Weights of a small transformer language model: value embeddings.
Each number is 128 + 32 x the weight over the matrix's rms, rounded and kept within 0 to 255. Layers, rows and columns count from 0. Numbers have three digits each.

# layer 6 attention query, 128x160, rms 0.0814, rows 0-102, columns 120-159
104122133138144123132129135146110096156113109127151136156116104127120116166152115140127156143123158138131116086143128138
097115141149122127104158140092139150127124108145091130114138154085123157165133124130121105110155158135177110117124111138
147137100131102110094118112133129148155143168126101124145127120193121135163132154145139097160092133097139117147120099143
144152082161181123158109140108143158132110129117051108128126110082186142147104137118155113132140124076107145122114133155
121149101131115105158198130144139130151155147131134148126149114103125130111087125108123129106137146072107160158137124099
149141089106149126122141102098150124125136129076136087116124109137144153136108138132132129140113122143161103158144134102
135138152142172127117150102086132136138144156134147149130138108150135169098110141077116113149176159138143127144143128092
103135131111114113130140103144123128126130165138115184104123080144147125115135116134104124144151153115122129094124100121
130118126115136109118123122181122147167123126139136136136135093102183126100144106117123105140105143121086097146172127114
166089120122128119148129123067121130115136151112156093087105134170165178137079152116120098113138092110187127124118157110
074144126156099130110096110108122102155123125133134141126161126125098113090151133136152128120149163146146124118135091125
109112126152117103089140124122131113156118124093087120138134111085114103165123142142129109096112149149137114111142111141
132121101102112119134104125137142141111143103127157149129128153118067117023110127146170159127148110110154148134128125117
105151166117101143112052122156148090165131137149141127096152123080069106128154148152122129134156172114125137126154111156
167096143146133110115136145129122142122141140126118116124102154088154168192121139149121129116090126128151125137129134118
124093103100167142118165104116142163125129154135129117130094152162158182128131105133123130140120129144147140141157120116
128119145111124108146114115111130104091116115139153149146147098137104124135103113139121153122125115098168156115105119166
129134121123103096127122130146125062193147103130145140121140103108106137138133103109104119114149143154100122128146154130
129145121101130116107113096130158139124120100110161126138171091125110085091107101154134131148166136096121151126170159114
113137143153104113141139162094122114147145114123113113096135113147105058129167133128118126147123130131123160146132137172
142157153116157139099094137124144150105160100144105142154140119127088102119120133148150117164154128151131122135137138150
153120121108107108118147130115106106120144130131107099106142152118110138152162183098112156099108142129126144156124099154
137139138134136110152103118154140151144114119124159134107148117120100102119151091152130100115146137106134147107121169114
130126124142100136153135162132124130194137119136148122105123125162132119145124156109105102123189143152135089130152132142
140128098090168107125158117121109103151122160119137131154144136145079160130135143097126137126112145153120125168125107099
144169109144109132094133109126145149162102098099148115155130081124097172133107112117137159169105098125090085165135124093
156096144133100149144099127135131163134102121150112166170165115127114118128156136091137122138154132137131095123129110175
126140099142145118152135164128130121189133128124105116127145161190132123152125084102125093107130133154104136129144153135
127125147145126165121099126141144115121104122119123155127146128123152152132133133188160097182101091108175117111130140143
126121168086126114151135129111138126138133139142111143125138142177145135147133122148129118101136125147113159121153125118
136105127132152113157118127145126143133116117125124136117135129129135155081151100162141097094123121079131142138118130111
144132109082118151120161140155134141125099126109149117133117171150121130150164122109093132160186122139097094121065154193
127118117120108104116145139127128113112098140136138145120116116145174157098123108147108118093137100088170119167097117142
157094086132076104149165123156155144098143129117091184140107129053137079119156174132171103177077142159115100162109109166
142150123077141119143129108109124119124125134126120104109135109143132139147163170131113107112160135104103161148139144094
124124142075140153090103157167135052166151106136093188128099140202137141127130064163155131087132116127155115165197098146
129113113122120138106142129170102109146149113159115115159090137147118160108129089136157116122080126151125089148138090173
146134133153143141125108131131132146130105145127112148110114129131127142110111119136131136145099120113142127138129136113
095124146155141143140132144154113178140122119125163130146098127123135119146144121121099148125105103109131160143135123096
183079137127127084089170137119145126102114119095108168105154117121150097102158156200097126135141101133126119132089139167
133122125156143154126138137120132148111132112130103159151098117101130123119112095130148109124094097132150146118151109147
145100123124118134164119129113141167084160127157109129105142144129151097110055121113098161098170143133118147132094134134
138113146137131083152139152149165111078087146087126120119180135143159109126125135119133112094192173064081106147108192121
143139145113108123130135131112123132095127124125137095118137115132128100156133154101131128114164159111121140131122138154
094164069115150115072179172092131132090113145129160123159143141158127148173090141142129126083168110123108131090120170107
104132106110124142119149153105122151112112124141143134135138085133149090184148145125091127138172102146112144117130151116
127144153148143141112120124173124106169122136160146087189131108202160130125055104119137107123069172123101124152119133139
155099163082114076124153090126118160142102223125079101140183185099103119145166102132103091082110137146098099173118124130
140113152139139079162183144099120123135097127125142128151127149127186148147121112149153076139079074171113181095182113169
190105108142122108154119140186108097107124157145107088147138162163159160093138139162161099168100118071148112182148123140
150141139132120118135108173109123140167135118156115136155116122097168159145082116130166102114117121140154142094154104116
143185161142100175102100147105144165158124115106143154130145074086091086141136140127111140129126130152092153128134133171
114170085164086136113171148135123104107123141147118097123067080138102142090169158167126131098184097111147142112140104108
084146138130127148107138090181143144087137098167124133128085105137113091058148088162119111074100146121201196150107103118
124116095079176121128184071118127146110143121074145165116142137140163094123139089148060140112091141133082166186135125141
141127129141083157097177099122144051141146131157087073180164150085137111088108131103092102073202079115140124197086140105
191085209189148066114144156157135071105142122134149111103099113124116127068037105137112131161097089106129161133201159085
108150141105146078116168117089146153117160145117128121128078104102095173140124145141116113082103127113138131083131085074
113142148218105174081120157128138138111137179147149120113119077134072141162156152087151136108117153131128147131125111133
168121176150153134100121126104120135109126138109141137090095121104138163132144134077153170173136106164140107102084077124
143097115147208181169087133099135126048171153148109131127144161117104185092142138072167151128087144090123160170076093130
128160175174139161148116188131139152128106174144140131128138160156131152136094139152136124099144084133170138147124102161
203143126067182104115138123191123117139149083111099120156109166089074125110154095165134152174133067177116134150178086040
106094066150115164146107130124124127096150117165128160154114065116180085153116174142171110166132121121143108102153116122
161138125146173126068133111136132138161103083126107122114148120153157113092086116130147076156139136126169122110138113129
137145148100119099148093136119121143148113105133144142135150114114138121097096126115138085108135148117172112145142113125
125128105121123132099110132116156156128107175133114106165164103155113099137131089124128122144108102094137130111139121145
111122144100111122136115134136131097141119126137160112112116133116081163138130138127093126150105098126120131115137124097
128109139149123115154123144154123107114136136128136091139113112105099130088142153136097191143093142149098099122169124117
125165129142123121059145117129100156148123094156110091113121157130124171115204147116162147137106150094121156158097141174
095132119121151122111112119158147093141106108135113125123124150099124118070143060111133120098128110105121128115125133123
131099154128125133124123122144135126101106165121149126117126133111144107164145128173101146154099137109119120126135106160
114154153118121103107127129083133069145151136124166124126144151151100134157124108142153137152152131109122132106138119161
115098139111138140144155119149132141147104134141137123131121164109112122119164119147108136124102133110129124119117117151
112120138128128119131111137157123110137127134135155139165153165144128139115143138162116114103102126120156128124107125148
154109141133128117149077160146117157118122113103110079136112127129131130154156116111141090146130112117095129096125102130
119128138108118148111151126118125110165152122130121130145151135145130086174124139107106129150171107124139133127125095126
134118115108129128133117126153149147146115119142165126126162101137121111116173120138115136124142147123115114123110140155
124127139094120133131113146142139112107098129126156114097160127152132145109149114149117123131126135112163120107130139170
146133124134118135133154124128120140105119136129105133144084140148116134137110120138129142112100128132141133123148131156
135133125125137110134117128144154145113120100096138137123190113112119132127122099140129117126125126123138129128126120135
147121138113133103147111132142111153107138115144131097129122157130109147134137131157153147160126155148138134096121155130
147116121118122146139115138168114136125167118152095118144117141146125135112133125145137156102101133141144122124147149129
132140123125118135110126136114124133132107099144111132123100134114144128152136142120130141147111129142130118146128098138
092138143124125130090149139106126155165158152154123123150156113111142134135103115126133083102127129095104138105123117152
148121111140134137133100134137144122121141131129138149131163125113138124104149147126135140121139136093125120107108151130
126126129142139141115137115110099135121128150134152134138110129103121136137158134112109098116131133127150141152123079164
127132122118132141135121121130155113136130145110139161134185113119114130136120155117110090119131132122123148094127142143
113119145131138129102161144127099112133115146109140146122118131112142149142138124128134123151069127146119109124165129144
102138151114130152174096117120117139129081104105154108100147104101109119166131145122077136154147139124140154122069129095
130114115135112097141140155135132128117111113108132134106107143135147141116120117156113138128097123162125136139142133079
114143120116141140139138109121099148135113133132151097117119118127109114133151114120114116134111137132119145139105129135
136135131102075123150124130138113126130138133148133124155144134131108110124144159093095123141184159116118138124122142121
154109115099093089135117154153129115123149140127096144137131145103147149137120122147150119112140154120091130105153121099
118135129110109110110155102142111137112137132165146133154112160115134138145136130147117100138155141131137132075109130141
132114123103176135137117134128173131141132136114105151104146122128155149120096123133146133119122105081117123121141132122
133090140148149159158174138150129231139122073124124146122110222188150157131135118184110170136101129094073143083149143149
114149084080072106083160146111113155107140116126129109173120097074108145120119150142184174179070150138136159143083147121
070117159131065119109153191137123081097115154074153081099147094078065113110097136159091118071105135116074160137163134095
108109142187112108073146129090156086099164111110108120159103119163099132109163135069121124114129076160169095013140095119
129134100135116113150150112141082103118130135148155116160127162139141116141174184156112133118103156145152160167108111101
113124103101150113193087115109168156149114132103078193113159141088182193144186135092208105103090113093131125156130149066
092142124109125094139176096122091125140127106128155093147123075110109155117172113143121107107116140128135108155135130070
# layer 6 attention key, 128x160, rms 0.076, rows 0-102, columns 120-159
136096186152138130122150139123122160144120122137102105099123153129145158119121120120135108086143127107075150098144110129
178135148105143108100117105132137119137112104131154126126105060111123137119162136101132139128113111093156131179151137097
118084122132134113157105122165126166121122112126138140119137125140130147140098091137130070149156130112114172140174134132
108134118172123120089154105163121156146144119114129149152165173128158121139149154153149117125083103153173101101097122133
132091114109146139162111100126138113114134143120112124126134141144118147144133127081149114103100135126118109113116101163
125175096127130176140116122153146140129113095151132124137142120101133111134170127141134116078154101095120125132190119142
098153153162077114125129111099156131110117121110122114120136142120124145158162138081120170091108124112124139125121123133
124111107127141148180059135104120109113125150118091131126128138128080082111095104143149122073110170127157148141135115101
109121059140126162127133136113127110098102107139108157115147079121150121137123157053126137101129148123135145104107131173
101147138144131128123109117125161131157099118139137152113135145117091111113141112110144142105137139125120136103131131136
143145152075146116155160151106110115133140129117113103122098117115160131163136136125160160117114140132128162113123151117
166103114130107167125136120124121105091120133118120157125140103117125095111158112106130138147151118138129149154112129139
146107147083141140133141158130087110117117151101122141112095122122166156197126135109087129100118147128137115103119151076
145103102122104114087143154133099113073130114150132129117135128152150130138136107115101138129121146099139127099100166147
102122123160160124131098081119148162153106108113114144126141151141124123085111169135166107139142124113134138126131120127
149115131149157116164136115135113118151092109113130118128135130138105103137087109097121118124146116108106132144130140137
107110116111141122152134153187112139090159121152104127142095161092163132136112098141111116096113156150098126114143121076
091124142134128137094121117141141157091143121135121106113080164114142147106137135088141170121122125109115116095114111139
170109161097129158130127173165120085135151146169105099131087130138134136132178163172105152086138145145123078099142118111
136126131125155109095152131144125150138145127133101132153134150133153165151113126128129137117121121088064097144169101132
115078149116137118140117110153133148122139138148119131163122133167150135061116150150107138145122144082108127091150144122
123115118145135136133134113125147144134112109117146132137124127100152113132093114128166089133119103101142116090143162151
124148103117108128116119113149116124087164144172086109163102153138133146147163162127160193106119126100133104131138100129
121085110125140085133098094141140107111121136122122119114148114109131149096115151155162125093124119118102125106129130148
103164146108122170081120132105123122129138112131117092125112136119126099100182152130133131133121114140213148118149120140
131139175083149100154094177105110086123163156166137097140155140216112153179148163138159159110177109101117082133087108082
127125178169120136096125128112112144123134128121145157122116129123129111111163090132145146118123135130136092106150138121
111092108134072131117100130122128126102112123124147149118155114119144122099162165158130156163127116160137107150115117175
151115147140149159081120132146128109119178097152127118153127141123114141104161102113159143126141125138126089099118121139
128113111139131125090118139138134131102126132121137117124146132140121117126145142157160141153101107118151156098110128146
130173183166109128125118116113120111118140134137095104123150076103117149135132146121166140081072169141133140106120097110
140119150160126130149119123130134120113143090140146129130150126116079130095134111152140146126131122110114163107119130108
126136138080133162095149168160112118110138075139165101123140164168104206125081097136110149117129111074164104089151118044
133091088114145098111127132120146123112139153129105175165137103137170169100136133135116134112073141121146117162058120184
124121106132125074177188122100122125130105134103108100109120099111139073116105179077110117138164115125132146107115106120
139142142115150146189117112143129097125115129126087126130113170127175142187118116149172125088155114117136158129099159055
124150105096116137123140123136122106150125093133126138132127129129117139118119113115167106115149138139107086115133128150
221095103112122132148122142168133084129159178177097166149104153194140187091140114170155139094132195072137105090233104147
094109119151145160183121108135119129145109133156173126144118100095150115095109150099140116111153167059157121118243119050
110109159134101094109208124095125143120121071108134138125130125142127105101134122141099119146126107150106112097088137151
130104148101157150097110130141127125121109122144132147217112109116113150159219111124150089129101119124168108140152112114
132111077143095135134150130100147172107142117133110166104135151102146098137047108113110168116132129179123155120123107150
118121121172135115137123139136118124118140124128149107135147159156127119105145129146109126137110136101125167152113122145
085127107137188141144095110097156160157104123085188137118172158121137133136134135091109088150099096110134190168100149136
122153114106141086063149184111129135113133169139129139145149140191118186139117103128139125092145104101130146144098138126
122167082102127116066174175107108155123104149122115131150144036162190118182125124152087162118166111129110162133132135094
108137121179145156101115132179115094147125083142189048159123138145141152098014075100135106101103159144089098148145157123
124147187081090115131148137126107136149127249151073098143167162165160111137144117131137066092087153152109095145151156095
128111129088130079174152119124119144124098094107161133163087139129164147153121111143110114120119072190115154079136115180
154096118106143101142145138145112104114133118160154095146128193134193167094128174142186114129139141141189115143157131137
146132075124107111115125138124142134148120124134113123155139128104169171158074140132168112133124133112202110122176100129
130175180159132212141128138127139181157121099098149174136122085059103098170141114111098097148108110178053148091109138147
124112079148132122092163127133152102129103107112120106141081099102093120111112166136113141106243107097120079121112129115
093122112146151148029152086158150139101114082160096107104089115114151097066128129165099143095127155136207168165135114122
156130095083141122137122060093115141118158140111104139098137146137160098100114175162072140125091116121062192251100135114
125150086193112176104145107134131088112142117132067051190162142121177099074130154097073092090137082121123162196093143107
131109210228139069097173139124118052119142125147158100096104107148096128078052099070117119143083085114100166157185124067
119152129129136083084180103092140142136129178113143058121136102118074142140079136153113118138089100051158091097120094085
115155145231149169101155168136121118147124212134169129107130067124131115171134166103141118122145172115123158153132124116
171093187113157114080102138121144133122139134105133114126107145122111154128140136101164178150171145174158101109090097119
110146160166159140148108142087131130057151147148135129113142189108075154092132134098178179113075125095178187149132104128
145112202162145129171107181150130139108127127154106193158115186126155140150137163132133139056124100105193177073124101123
147116128104192094114091121149139146130130061122087076112098208117104127131116168122143136219124080213091146208171099048
133151014174118144157112102116118102114146137119149154132130029106153105119109177149165134150125127106115131199135113135
088114160128086152157142150105121113109161174141131115145112133122102144167168150088094141121140120118101122154122128120
131105106160112146092132120120138092102114158119129110120143154127105146163207132125085183149119111099085157107082129183
137116166138089126146136126130096121124116074146161153083121134105154164117132183138112144108126115154124157155107130094
136140107139136116147118095108123153126106150097102147138147143138178103131122128168168130111137139135142105143181150150
138134101109140155114128139083119142166104132109142176129126128152133111178131099148128078104146130096133141140119131162
137100129101129127189103145144144090121144158105114151138144088158120078128049090112091092119176078163126087093163109080
160130131143081110127144121094105184132140151134127096116146096183149133169108190137103131152117140165090115152121111123
125167099120158140141111143099122151155131117120124131120157117138090158093142137088143105097186118144124139104138148118
124103103134123140134111127186106173099111130130100145136126114127176131096135159093088140113110116132137104148101142071
118156107095142115119118113093124114137117129100136139106165067151145119161128115124118098142152140156123136105125139131
110142111103118146125134106094134151152112128103125116100137107118115120146152120085140132135166132144109154101165149130
089109107124150127113160110097135058147141166153178195149125142128113156103092138148135154104092125125168147142116156102
136151155133143121122113146156107155113096151116118138104108118114137185073109150152105139115102145141137120159108170149
106158132125160149129123100083122129153111109086142146128153130129111123145113099098137112134116130148131173098125140133
122117129189136116137111108096148122161123097114128131138132129085121112123147140112124138122133116124104138109129116107
135108162128115117106134139140149102103157133165123101117143155116144141123111132154121139120141119137100112124125080116
130119125119147141139084123080144124173112157100136140100157103135112121141130143071135116141149129133132132115122151143
124130130159114137121153146117155116106125147131089165135123098132134114118097092119164129077095085107135122132153092120
111125138158091112126148127134149089109130116135130118115134148122126143115094116138129117131166129122106152134117129107
125133125128124115130162147150097120096162149161111085154108125148150148107100124129131159070114142127113116140133131106
117143128110113115144097098154091125114127133131158126138102135148081146133152160133124145155139135175146136141119133122
102116141122144120130113110111145145163130130121144105119177111122117133163125124102128088118131138142112105117125134134
132121134117103117129135152147093132122141106145154101136094160116129126120111149140108161137117124129112132144126112101
114118143134152129133101118117114139142106146114162120145118134100135125122165148109145113141153109119132149139114133150
165135101112108100115176141150130132103139144127091109116102150168164128094067095142156161094114136135132110122149131128
136130138129133129103158129130099126130116179119149131131104135113145122129127124127116146147081134142161111149154109175
138105134151115134141122130121166132133115122121081140119147105123167153111118141127160127134119115112112118120140125126
140131101132114092105171142176087118093158097146113100139083152153123133107105132163097139130136150133151137162143127098
131159108125151128084143113120092130130140096144154097140097152135105124170115118133110145130126121131178120138111111156
117143128114127125133129128132106128137116164128168139136143121139101118130128150096120111136138150124118123097143127128
152139119110112104135135152144092104100147157151130111131090137142112120133141147161087165110120140141138106188133108137
067159118128111152113120082130124163143104109125180138149117166115088138203144111115131115143138137122174104074058135139
101122140149187149211118118151123173151114144141117147078119153179133112149159095096089059098156101107088069129199106101
117097137153116161133152130120123241128134079142112162142127181141165136079106142177099174144082141106060158067142137137
128111131096121139186118111201102181120116129146152114132138129127129117175073137211122171129127174104082101255133132145
064103173138108134118133183152139071086121143098164066118138093111054126120108154141088124093109115117113154148171146134
192081141124129115075174176162081083069168134171130105156068129194133123091059127184103169124185137128150094116154094163
123137098143102099173164121175072089104127158158157118160115154112118125161155198184136151132123158145171102167098112115
123086169106077000201245107192087131094154117128131143156136096102110255060225124137154148075100093122169099196134086001
# layer 6 attention value, 128x160, rms 0.0772, rows 0-63, columns 120-159
129127133163111126117176086176156207233123089112142131187151055114160156173181128111090126097144126134073027153121119135
193125127128098099136175128149112119034140110140104114144095118149134112104101145172126179131135150133127164120126095134
022162097104113130105112097103139136203111128090131117127147148136120119109149066076146074091108140117145134143128135155
127093150181074105165140203191113103037155118146145104132109131135134124122106146150156130162127156091125153087192121144
169121189109095068107078095129150177178089162132106154123125122035057179156142129187114174120128082122135141127152116099
123117135101111126095149152068125094098111095136101136162131129086105120172124066138126170097165111148149069038161085188
125117124110154132150123126089120164178106137113114161160129132126127154126117116112119081172113096155104132135147128114
061169139133084127111109091061140180209152072121123106102110198097123234131071206114150156049130126107133111085085125117
079124161195104157152144150183123104100157083158114074133124151095127094073168116093161159100151205099103139050139137083
151159164170156138096051108172144092179122162143131102118151158063125135176083214185138077159139096086152088203137139123
099123105113169197119060087084147157215116120102132172119142148158130162114125119128079105076140128098142097131089186114
177097021091159172075116081124127081067118081108135135133130099184156077086155113097128068124135122170127148162098193222
152087130111135150103105171121125117083126106122169142108134092059157123129095169151126013173088114056173169144130164195
157109235159153157043162168098123086075107120115138100129157053074074087057191058098136187152111114190111186115155121255
169086122123080089087159158156126078058138116134131110101098122131134135105152185122176135110130182100159121127109114197
085129120106174149133119130103127108201134138108137138132149148136128118098117120105128044147109114139103148147129145094
059119096162096206108047126122123160074112150103198107093201129094090090155168134045113153156135199081117130145094176237
217109122174118134178107115132115110089134141148090134109104134142115130128112155122151165165158154105103151141140133116
132101110130111114146193188134130097101158090137133168152096131130155110190140115136153089114158101090138098094130102145
103129105113147067099109172073125117133113165108132147095152121105113179148111141092121140127116078180175094124111104127
098138128132151153115144132113129149113111097123116137195137159110104135152127091141166095169114117143138130132149140125
095129100171112151132072076121137173151121181108125135121146139105114162120138134136111126150112135123135142176103169125
087125136112169130120106114112148150184119136112126160131147124139126123140124081138108088134106080149119117131127125108
149152160137165064138229159188127200121122048116123086165107092139163179171148139045192178161114142170069133118145100060
182118143133080115142146149191117107067140103149098104134106126118127121127123153174149178117124181109123142127148108145
111174061095073074121121100156111116075132148139132111130115133234158120121082122198108105126103100106152120186135095135
117126113129184167119081092110145174208096159104131169140149110138116152149166109094121085142109131149136097164088147134
186133122146083103155139141165113117038152121150112102128111122140141109106107175167125181129119151107134146127143113140
157125153127121154136179165234120142101130112139149098175114120140136134161159117217120118149126150152113114127163114126
150112151096158110090156169152142093134146129132140152089073135083105165199181150104138119103146156106184039095079117123
185102115099187141168106126115114105093159134138122206095098180150119157137130108158118144172179091155103129117110157076
119142147055161161055168136169134118114095102112180142130165123174146109141119096172086147111134156150179136103076155193
151135134156081111132131152170123112067155116143120088119098146116148147142122169157150146128132153098133121128129117140
128152096132079141148117114149132106098147108138111102106099135156146128121086170101105148111158174098137148103098159104
143079132184079145145121154189115084041154098154132103122104153054142145130114178131162149141149159103133158096155132149
138097031121137183138106123100130076171137117137119138168137151113106060129138110059118094105165174160103087088123125172
089119098137131132131070090132137146126127132143107155120130161177135140123139088153158075133110106072135159147158118082
111152123095074105124057128092143170219122094126129120180148207089091193165113129166170146085118075147080121076244140160
192148137122185161113087066118144202140138160129110145079115144166093185150177172167124196102161126123155089171051133148
104156139178149101086195148146127077084136158130157101103119108173148094123181105140136161100157065158157087170091109125
125134141165053113153136140151126111069148139162119102105118143113135114110096133172092173110139133100154129097146097124
168119087134057110145047117106134153058134201148149154090118144148125131121088135226104136129116087091193158133146138127
088137136132153140123096094075148161199101157112132138134160117119105125124124067094105102099114098137137120120092142098
128120123154075078120183153212110096067131090151139073134115078123171109068144166113119115154108144135121152105164105137
114120125165153153124130089122137135218144115131139145141130161079140144125133141079137082103133133112074100157098150106
043150063064093083154088124118113104091117068131148136125145136224139067086119106148059149063143082145116205079169116063
156120145137100095132178154122124107098142142143119116122110133123120121161128125127133213086166143125145098080098097139
193105131089139135142140169078125094182149089136099097142114144070079095200138218041207092120143165080113139137108100147
053112045153122160215136133121124120093162099149130130092131165167235126128111152067097179097166154128097114088135115117
147192171047118164118119136077124140187125099107097122155120128187091105162140106127161117108158115118142167163150147140
152125120118121092104218194167110066101149094144138118134110143186171129134141140146157126124123141129146086114130075196
148134171192135078114187135178142094159110223119119097168134040069163084140239077083166106141125119136161069211124105109
054126075123109114103012107091146176124114137135187178070158158144067137184120127144100179093139116124107120038107141128
209140137097153121106028100073141142185106198133124191098156112154135152141069196255100139132128028104188146179088154114
050130072132106129113065075111130142131128143109182143066153164181104158098159113107086106112120135137135109118098190100
170117115157134145150130087138140154104116196146086124130138053207138058071093000145135167128093186099181179179130105191
142169181064187183127088130121144154220105130110090149144158109204157129102152095164156159150120143099124191181176160195
181070116117198184185134159091124145149139130137130147151135085120178072204142145081076132149151151153093140118149080142
063163068134119177109094093141150209254132111100122122174151130125158158174161140081144095052145185111126021195112161186
105117152053102076131151165111107069137134121142111105128118177046077070066108176076121079114134140150122161093122088029
076104113160164130138118100121130139142124129109143141146136122131146134100126113108109059130113093119115118155130155096
089133131101148118106135130072138149195096112083154156135153101120117139138135084093127099138124094177128116102123140135
102163060152098136098087104172138136124105096129140096170132110088097132194165114104164105111136114110121109162150178097
107128060095175115166139194106109124149159115132156124126143145200225124148108219097188086162080061119101220190165064127
# layer 6 attention output (transposed), 128x160, rms 0.0798, rows 0-63, columns 120-159
142169136136172107094138167097052053113092168113110150126145156174119112039111126167183171133120129143140176108120097118
105106111115106097144116159178122093127122117124178085108126154083124145173142160119112124113160148061148116117110158151
218158191157165146139192172118091117119150158157100161101111117124124096142091171111126185136094125177099094190143113085
163144132068142120116126068101107111155156115058124098097145126160154145157188134081098132090101114148074091128051120105
073087059124146165121155159103141074049132090136121180231162138179191130118094102147155118132154158193129136097121128128
156154135114132134156129124163092123161084198124136147143130128121193126100097154135125129136129164139088122209071160046
103120144145137106112151151159194090127124088142138122112134114117122097108137139161120188076108140110130114114124142126
150137124125150159111150133164088120098148169148120135133108143147135090142156093091124099171127110112197129178149147127
181152119087145149118105079092110120166121190075137147102158138156144183160142119115111061155107087149137124134108130153
116088057115080148146143111080095195100109072162147213153103077189134133055131030141111189123117126195068128092103130123
132110131176129160101158131115140102127172136155127121177096123156114117108125105124201112194100108164170131079203110134
072151182180087078182122159123192177181132163174132102084160157062065160159112150179120192132117173080157145123175076090
104142094125080136197123169098111163128162081120128104097108133163123139102154134086103233080130128194092092098135109045
075196071103121052255104071108156172193090167093088123124189181136121135182081123125096112102104220096111104185120090049
101142153125139126171071126116094127125153142113098121138158166124131133198118117114141128123141133147068103116120144073
128135168155120107129126137123158163136155103150112122062110107108101119145143122098122179105106109129140087130170101160
213161145098126100135199081101129155158152107142086112155102120146088148101098094183164102141050074178095149144146082060
064105094112127114104140094160218126137111118116173112163136117120119180151142119178110083124118113121166172053146142177
127173191129157129139079139139069115142117155082130089090153108092165137116142177074116108106148139161100131115100128109
100130156131120163149115148138118163099142098183086168141126140114143091129114121128148103132141150112110131176146148108
165091100121127132128142119116159102142118131150169163111100108118157113085135140139091189089121118097105106129066140114
134116134117135125105183146094159106107159059161138120136088122147083102145111108140160126143106071117175136102179139126
130138117148129153135125156110105122130150120137140140153110117153120129070126127098142142131150136141139094135151141135
120115112104117129104096128122122085118110193121131135111197189112131089100153148160085127077152163078122132153054101168
131146124100117083122132104124091114113116140101166108092137125133141129152139138105101117128141124123121111111081125139
221112195161138137135185183167077153123136072148125125093067093084086077127122153091113236117170152121144109107096172133
102109116181122130114161136110141086114154128159152155190111129151120121058102113198158140123103088113123188077205132130
120117132101107082109151096151101115121119111096156084087116142130117136180175133129100119135138136099136132114097131156
166130103110109065122104094097100111134132115121139121039131111134124094081137127066119158076125143073086115119051085122
123143138135138176110023135105057129101150166112105122189156125141208139126115121124165084132165080159064162134152140129
069130134141110155101070136145241163162127111128142089178155088083119157134128136101130052120142128134164153088162124187
156096109179098134115103119065064135143163164159050143150100120105121106126132148117190131117129167121055084172133086062
148143125094129112119143119128067136106127126095135113088146110137122116168146142076107120119123123142107153138079125130
155095123116149153062142125122107156119168158118143088146132143160121151183166120124178088151127124125148137111120134166
118147114070124137141110114068145156143121137074154135086169120162144174163161113095103072142118094155116117108077117100
122170226158141104106124092124152140173090222129145151107141099121161198096116109203161123173092051108116126150157141098
160133142140134178123149147110142101146144117135158161153110081125117122092119137115072165128135109236150095062128164164
123156177150158107113220094161131101118082161113104177079142095134176050105148098108075115146125159150172104200041055079
076120080163091113131140141158138096097133119170131150183111121097114120114071085151154060164138121124183196086198148148
137161126122130137183074083141129186143098110137094144109144128060080154158074144088122077136138177092118199148131106149
175136144096143141115163127132072111125111098078134125115106102124141140193141152089140084147137117145131122144098177131
092091127137127148138187142138141113111141018124135135143099094122124141163118128111133116160139119164157142086134154119
123103086125150181131161137125141110117139110162132156168081128155138120100117121159168121183127139130160143141224134158
151156153095124107178105166111104158138113137082114126052184158133108114164136123119109159080151156107094099172068136113
099145134113117158140099154120164162115086114137135158093125100140118115098129106141122142183129077168181139125181099157
191138175136119163131159153142164135152152176130074093098125151049118141168093164092142129174152190142172088156124111154
131128127100159146119091096175107114107100123110104130150119137096148137147122142131155032145147130100130165175129155130
072136121125142117115131078156144107092102204130159147147117173129208178070141085171085168118117113156093134078137138127
175168209107127125066113144122086146149126155111118092111126130103072146139146140125139041171139075117178118138116157122
159118089173159106103190081182144103118130200133131107149108129100162144137119165134105184092109189117081148104102082141
142182187136132099167067105145062140130132171105113102068134119078119113140138174061113141080146150110076115158083147090
104149126114178115147128114096148111103092063121131165110156149131075181124083161177127137067123109095050205083149123180
166100156141127189100169076147131118120161116122082151236101120140154127072141087129158064171113108166172152156139120125
047064064177099165136163126151159136067152042172140110186051114138094136125112094128141131139150154146153161055208126146
165139193133150158122146147115156161145169112150075121148111112121102096162112095115155094177118096118194135147194096143
120135124149130093139198124125101063123123108087195125180096141138090146161125191155124134111127106145106132068141191130
122162096203079046107174098119103081125149165139110090122128124117093108153103164149125149091090189209071090077125065119
056154123135071034153122141127127097124095130128130122111142163076119179042123142198145101127129103104123139101128162107
214146168156138114091189139103040080081134176170140150094110127163117104071101116180161156196077068141110164120124107084
118113113123131192170085131170185176104137100140120154075132117109186166164127083125141141126150122103123098158151138203
132146151108141188133123157080185124182138109137141146104121133152086152114129116128139173161133101147186111074154133139
133127145129165150128115151125114113126145176167077106151119174129153097114125129134140151102115162089111091198151109072
198120130102142171116183131087155148117102159144141183110156134128167129070101126145095164147120135150136206114107068145
114149203150083104143115115131110137089165105146105115057111141068047109101149131079057156103141132148142067107108132129